Part of a small language model's weights.
Size: width 96, 2.26M parameters.
Training: a variant of SOAP for these matrices, 3400 steps.
Each number is 128 + 32 x the weight over its row's rms, rounded and kept within 0 to 255. Layers, rows and columns count from 0. Numbers have three digits each. The size before them is the row's rms in percent of the matrix's.

# layer 5 MLP up, 768x96, rms 0.275, rows 508-541, columns 0-95
091:125114104139051193105158093127130128170076156103097117107143110114165158143098096145154090101186127151100182158076145152164101179116109143111133176113153113091127135056120161157077175096092147100130112086162169104148176193127092168126136196124165148136122090135134163179156140150162095137
104:154132133072171166161108084129147105174108131179130111109147183144083153107136088097124212092220106146150120106118091120140086083118066106099149128143087080151136107172144118095095112161089123117179149114081103127154109084162079143191154142180137140138133139140150181086080133108134135136
080:182126171112093120165167045140092153175099122068114054114152147165080123102112118107083064112137156106134141092145101153163143117153088178098141115109177159191137120182155115132119108129106153158121092138116152130118160102167119152163122157155189162166080075145156082167135144158125167093
111:153111086136074170079099038128122150088128190155125150155156094143134082084176162131162111086087096156127110098100123088140126124066125175124121160135135162143115128127090186128065153097113117116113133100150093180143181161143096156126159117118115173136117109134106176175162119140137132030
108:132123150124157129111192081142121139161189083140103106149135144140130059144074080112164089119101126226164154152207112140136125168114106106130170123165117186141155146109168119096110088101146127071093133124098069144109123097108133107156105161130077154092117184188167136123131152103132072115
115:124089131067093149086110034144121145109139085108117130130151140128048143106103227131147143096170120225161147160117121157117093133150176085145147163112148121106154106127111145175084125180133119099099129119105132117120158123168101113082129127151160106096077106185184121161086135152115124134
103:117128154124141179099112166107061122109140149102100076076116144123133153155136151139042143128148123098169086135119111148083128148108159130103084106094102079097104088041121118122161118119161090111174160190126140108103145119139158123059065118149090191176137080137153127084066116138118170138
107:116100138123135197115130160100127166165095102123122102114117138059097130102104093121119121147189130127180127122141137116169134080146141172132127137080126082163180091154193085107061166149191137066145158080111139116099116135171132111079163148100195101154162207077166111111143138113160123124
112:163095093059127162158112119154104119094159169077148086155168132077116130143092095140078112161126149145121152096114094151108175150165176093102105182135109167065092187055125094127180068173082141099151167135148119077134120084141131188104149134151120169136099128099165115130160106154151133098
112:155197127038100131120104146093144178130164153114123144126141131134100079133181113134102120051064076182155133103158165080067132112080128161140128069167101137115129131139158141137153118134121049087125160146128093176163087093112112116134140109182105083147112146134116127089061132128140152105
108:098114127151128151105166158088109128088118123124100182163118161156153118109175149108142130077153154185171104079108084182124059090120143143116107099055116122167125112116148161119090183158229151104121156145126157131126130176150141156128144132173103147152204150148146108129102040094122124099
105:122110147107119146117119033101130167152151079127214088170113099080083116095116127165125165147101113135125156227122098116155100140133182143113169216132066165132124130180111117130111129084129137112151118110104135096153130079180132159105120119157117107171156124137102122138101060141092149153
081:187173070123145104119133147143091116127149137135187083108113124141168159111099155121177092080066150109124104111114110124142155151142077141141131165108103058147108118048133101175132153081122172129056107062113086128099102118183158122132166083142083156083106092107104091107146107174088137156
118:098115136120152073135106102183146127092141079102179118163149107100141088188121056149094143133056162139150172130144112104186153114116087133157102111124089123167123124032130118112161138184147150136140088108170104061098154074142150176140163126140141105113130125104148172146180087174167148139
110:177102149146130061146121102115097141119165141089147151144138110071146116140115157125114058136086099088131151108105157123143092102083102095072099121119153103165057059159131107136136104144178101073164176093070132102042172122139104128154166114102126124113092154117134199067147141093111106130
092:165152123081110160152030136085210125119114147100182164158144138112130127130171083108100125121114143090146195135143119099143164083140093122114125085107143145072106079116109120094106116146073183066153136132122089107114120156211124137110115109145129179146132142149128195131176131104111163184
101:124121128135109174111136084103147120130193128090084114127097124104098161122144180171125063093057224133089142139116157130094123144102105165108079124112100164102111139138092117177125078106112132154164106115121115099117161171129147114053096145139169166153105138161108203146101162169202101140
090:114186142071065107121084119098117133155154108077153143158115096130140141156097124061164106104139039176134150129123139116061115057182148123114102099129129184133147078092174117152100083166167145130163111107069095130124184125141136103139100111133134137127159126120106138069158044126117149135
100:183164152165148097139160126098090152134164114191119153124128090120159147142128131072172118123188072113123110125207109134126151112116083146072095096165123132140152093148138150121055096179118129132141045123137072136137122161168123061098122137115209142145137145181160163137179108107141099145
084:108160128150105150120159166119116090122138060113141090122090130110189117156086103209122183136171182188085140133065154109085148081143116164126128140157089151144123154153144190122112116084097158100081114120132146188126078142098127081164085145147121174135087154140146160145195187106135121136
089:140094191082109143079135073085136128092125158102150076156133159119143117078158105100158122070135104052154112078149146163202061130106142093122114109091100094137069094145124134139146098093109112123095139177089088170163116160152152123054137119136169133153133106188153106135124152145125090174
090:120080172140123160093147122212066145151172150172192152151106112084130119116110131107164146164095192133143119145129105181060097103117125131175077126154083094156093073112158094098140105146071091161081064153087135106131081100085135119080121122127112159131113162127120097113123098175146124116
104:128156196113147123128075189130146161146147138070140137131156140145124139100148108116156112092160079118130101098109166133120094139110088197133121130166090093056094080115186138054071133177089067092190154122057089126133133126148157119151136139152108095105157137112113153053097117148125148123
110:150117138082164095157080151101159161110139169138089100172087136100082083123105088135088090141133147149158101114100127168197128154035066134088097147158183114130109141156113118187176129103131129148133101067173173146114176107126186094124129121133121177131101171160137164101110099121102084090
110:097115102147119132138168131127114090091129199161150092124075111181160155056184094091132139116133134105161096203128144134107130101136082118127150205162068133073129117143062128070097138138109182144140114091122170148109130164152127150125091177118160143191130106109144173127074085111132115093
112:165204153145164142113114083117146180122112108124172121177156186101072113141173166049090159092098120150137112147144099148109098159118195081074179146144067146159180127121114134081089087118116124110158125154154105099130140163185138189104119110146133141123106101113093184120083145140148104151
094:140063140134148171147082098048176170133138094168147130147123098153135130139136056115126153164097129150077078112124096127120131149145099184120153088159158154119132136228125124118147207081080101086121114084104135158079123113106174128108070144114154121182145128115138166136086134119139171098
094:131160161150167145097092165145098137062156166131155158189081134148191125127065077094118135117094133103150113141125124126127104132156128121156093134101072130093172128141177170105099172153115162092115066126107127144057088074126123145050160171121118186165147086141122053112105132137109138104
122:149167141114158102108057092106120130109094118154132168137159211087106125113104101102081082134127091153127172142150111134114167116148121111169127210142113173159097057137161146077117089066123100118112135101158125129149149109182170138148116146145116148137152134144071168136163124199170206102
080:116075094151132114124153111121165100088055137121134132151119051052088145145117117049101168090125115137161157124136136108107124208147100093131128154093151142083168157104127110092144105197119100130151113109127136136129170171106185166162064166111060097128093102169124129157083111109132131094
101:130144145117103148160139087095129133141127132087121129077090065114182113150183193082167166140108161192117108128141132088085126144128163076103097152100112118119115077104135085073131121139058062126144139175108079096133146066126171123101175095161135181099142116150156148066116072136129143152
115:116111148111154117124094067180150122192175103132142138154089092143142098154115169154101074155065103108123117210120112121128147110108134119159144160136109099192168120116067128160133128145115114096200115172154054112134108135131103110132146151150151082175022114124115079106100081129122129148
108:136147105130111059142072139102149170092145157159128136127107084123132157139150150127090132077211119157106115168162172131052069113103131167115130169139126057089113097149138114158116137091093132164166142103106145104123115173184159140128114082115148143172095179156126224076140138158132157134
079:131102147147143134118118126163155118116134102111134076203090097121145151150143113088089173148170141141090054123155104120131103146082117114125118086148177014139161110111156163071111094136120115135098162115129080117103062124105134086115146164156183138130112185137187096091180180142127101163
# layer 5 MLP down (transposed), 768x96, rms 0.282, rows 508-541, columns 0-95
090:178114127104178082149100094045111060132118142068054124130134123151138087154103162105132109084151152110146121049124127161128144132156097085163128092152113152164071193104171148150124189118112182159133135127130079145139084121127125056169106107112135183133114148165138132139104126075129103112
101:126127107125137164229131087074109067205112100161117119106112149145143158156125073138119184120157102128173139120128100081130091145095121125086122145128090168105142112063131142156144135103126135104109071132129166164107114112189096170214139140139135079082138115156084108082098135111081123174
084:086169042072141148113113138086102134115126097184156167144145085113127176172139077097159096164133147140142194118129156067134137132096131097161141069123081141085131176172113131134131110125139077117139116187130120119140132153071174082103190118161097095091167138086100185136082151144130132139
111:120119186147119091167097097167088132103144170204112169140125095195127144118127094115148123163122159100113145123093141110119134180122132181058093062185133157151145198129112167079105134149101131081108136095203152178129107122115136168090090128090112130152141088111087146120117063159123165110
107:129067051152110140155105116154126131135177141149152165136137139140092161113127193101082109098124166093099099144080214075110143173110159113117112108133137071145128114136110143118190174107139156182095150164132181112154113123191193142174123108067148180126159116084185119139104127143129116149
109:146159141130156153138084170115219147163137116129177152173165135106158096055165095077137137183113119135171058100132094160090165091155147126155151117147095114140091175146082147076177177130136171112110123092094137121095130162151112112163118109155126129170122133136142180186171120157151063123
112:088126107083072138122124122160109123121071117106105085133175152101093145157095060090114098157157164105152107120124140144121098162138145141050116139088110131165140132106131118148083117062147138158138149175135194177118127101121187150095164095085123110176136116082115168122034058117132175126
108:112125139106058168116142176132142107112117152105090097161183141077149138106072082124180074079104236168145114148137117141109122134167123124123166084137155136145054146114158125122055149115104149154129121089066134132116148075130185147101117102077105152142143179161135181119135154135138101145
104:169101110120066091168082134193123134130162146135121079130146124099151077165166105151113121163095214103129142108126125125142159186138211109117098058105102096129116165057099111155119111168116149105098166170160107077094128121109140148075147150119136146174127147148105121188146102088141113072
094:097126112126172172155133099159123090074147102173136118125045127158181110092127185096144117222200100154134180141115114109129135127131151133112134097151160085144169184087135104091123095130179162151124136155155121104110105179119185133125149159158134103066140099108187148126139158131106082075
102:130133091134176117148086082107157136150090070191113096134057072086093171128120115145159155119104165082141113141124119147140088120147203131090155100064085137121149134177146203105130154139135186060121167135121087158131151173108142111140123104115159178154148159055101110099145128115125151149
106:163095102110123063107103153135122164167139104146153145122151117127164064135108080095119145155135111111137136104116136164051163151142114123142185160101185128124080157182172108190112144152078177136057156161154112166118118084190125101089123156120142061144172172097166121150132117068110168127
066:043109149115110140108093116104137097129116131086108211111146102111105108132131122116161145243171103103106118122154142152104057071111161088150108093120151150105147139205135167106107167148163078139145152111132100102153147094095064124107105127128146100150126160174178110173114161125151137169
115:087100161094127088190090145108160113056114076167154146128188178121102149131163112123153139138119089043150133074079098070174142156121157128127121126161089152138096122152123144110122151132113125155130059054141151118122134209144134143131147115063157163137171070134080132151142151111112117124
121:094095133177216143145070102173128116091124171088163093139036153149189143139111127123113155181235169115188147140148137153138129165143151145122124124087166146106140128163116072101117169134124152142128117083135151131166111098188114147146106108122110112159117162158120077150111122115175115116
086:155130107198176112115127131129093147109106129117118094068196145120106138145041104195108079115161061076122128061144127169149190115142144173184126119124124165143159180106158117155150169132143107126132072146162141115188091122111124115120168145086129173114182142139107113116136095098150163157
100:148131075149132090092094129169174127140102133158197055126141125090115151095150098127079070104174209096097126160093150086131136145164146114119189146110166085114155118126140140122147129135159158106149074155086152192065128149148184150178145135142128115124103134094116092155151177111065126088
088:108147125116169127174145113123107053085177152123150095130143096168141060126184076105127121108092135096125091131123161143154123135087193171141126086110059164114164178141139169142147101096152142140098083149107150132120099157112113160106144178075070145108156114068151153120145106049098156180
087:153131084145102122072106121136141139156071143116153102117140127110143092118165121147104090121076137127131116148076186082097164186160094064187164168135135162124135114102117121114202127077151183168134153207097162163090119127123104149134150073141110111141103117084102053109181116080118142099
074:078162141081144101087113100146068124129139123105124197135167136103101120120125109112168155187115059062120111117165120148149042074163145129162088110119104135132124118166094141116132150143178093126122168071128126090118198113149113112071164146115178136133183142115134047131146099137135125181
098:171149133096084107066139160117071147151128126132153102120161125087121097128163076122146103139100158110131148148115137139101138192113093107110096036127112111086121199076125181186103147088156129157121040159143095123112122127088107060090092109125082137123089102095105112127174135072128099110
096:101166118134142091155062165186057105148174158137108141096101093134115188136089078143137146107090119113131077150114149137146082121150129179123136155099108040163176113127145192143125093164098154129048123108133136169115106157169111169078123109130117203100116138152125065161141120129126110111
103:095128088132079163137160135125113132148166107096165159138119185146230106137151183115127127157144117161190177110123146126138071169116126155132133163129070089092113115160189100092097143088109160122145178132177164135172108123156162125131092221156177190126181148144108130112115130134149139121
106:126074098126124122141186088119120151144092097186187100130083126160168124154067138117149165137130058141131138143088160083123075104155151134093130145165149156097085131168155087096137066104163146128090193143083061158143136107141093154132149146067172121111130070078164171153109146123099135144
101:170133119171108091161094201143098119099170169141164153133124148128169153149122060105131130137136106104120162135151144077067184092108149134106062146118132105091189162139079083163159157159088187127174093131157099103148152071153137139139140176141094110153115093125064114191134093135154137093
109:054195088061175115090164123149150112150077187124137143135211104149097174152136124154100154105146121102131119144109093132136160123149194158114131131096093095136096131130120189151120113182135140095113138122081163141150109159138072148132092060113095129135154151111080162176142155126094091192
098:095137074121138163136140144168119107148154083066153122101125184126105120112101181169126138122124130191164147130160124072138186072100118121106096101152101072097112142113179140093135125179199149184125142174144121084173145142125160133126144039123111123062117111113175099151119135179165114175
103:108144135145162104114094188155116063097126140126138143096122086159180157177099051129159139187138103060103101119154152151136106140129088111173159071122120143162092108106104160120141039104095154110121209119166137174139128093104162138148138098100147153188130091145064133098125090127127154141
110:169131128130123132129119121111172133136098133153095109183158104139142149101139160093144059107169094155119154105139121102146130093162120139161096150104137158100183058142096129145177099210141136098104097170112195137104123158171050162129200137114112043095128131163081115154186112094105101142
072:092138151103122140117115071171111088145089138126118180111130103067092116137158121142146125205126149084133127107154064115136046052134071139116085138146097105165144070155123128139144181166162064168142135104122115092146167106104067127087178127108118150160107110123174062160145134121134124165
084:107198139126162121139167169120104102116192119144166098188080154145139155085088136175139096134156161047168146106131104159160134140120125114200151087099154145153106152092181140132095095129141175164158090175133176132173164163059118151105108081126131128134103147134162156159138169097156090087
105:141081133102138161081122072191203149209154098093105125152129105132156152118065175101140148131100157130181092117101112069197106166136082109096151106106081071116169148125150092125148153137126160136135123188139098137140112142135098169128152135162098106139125144107142211186119145122144111089
107:177129060149135138152129098146158157143147074160087157087174136113147112110202160117100116071155161165089113117167159151150124104223101090165124150132154130162131161111116121151141128139117123075105166172161108162059106162144175169116134116095090146129148217153147093120122111095136175119
099:112072111106136154155152111113104119069118086166136163169235129128128110136162099118121193098111143130084139128134083121134136121110177172085189131086120107129114142121097128149120116139056106083158173100159127122119151172059140129121155133072121201087147143152125104107141068105097121192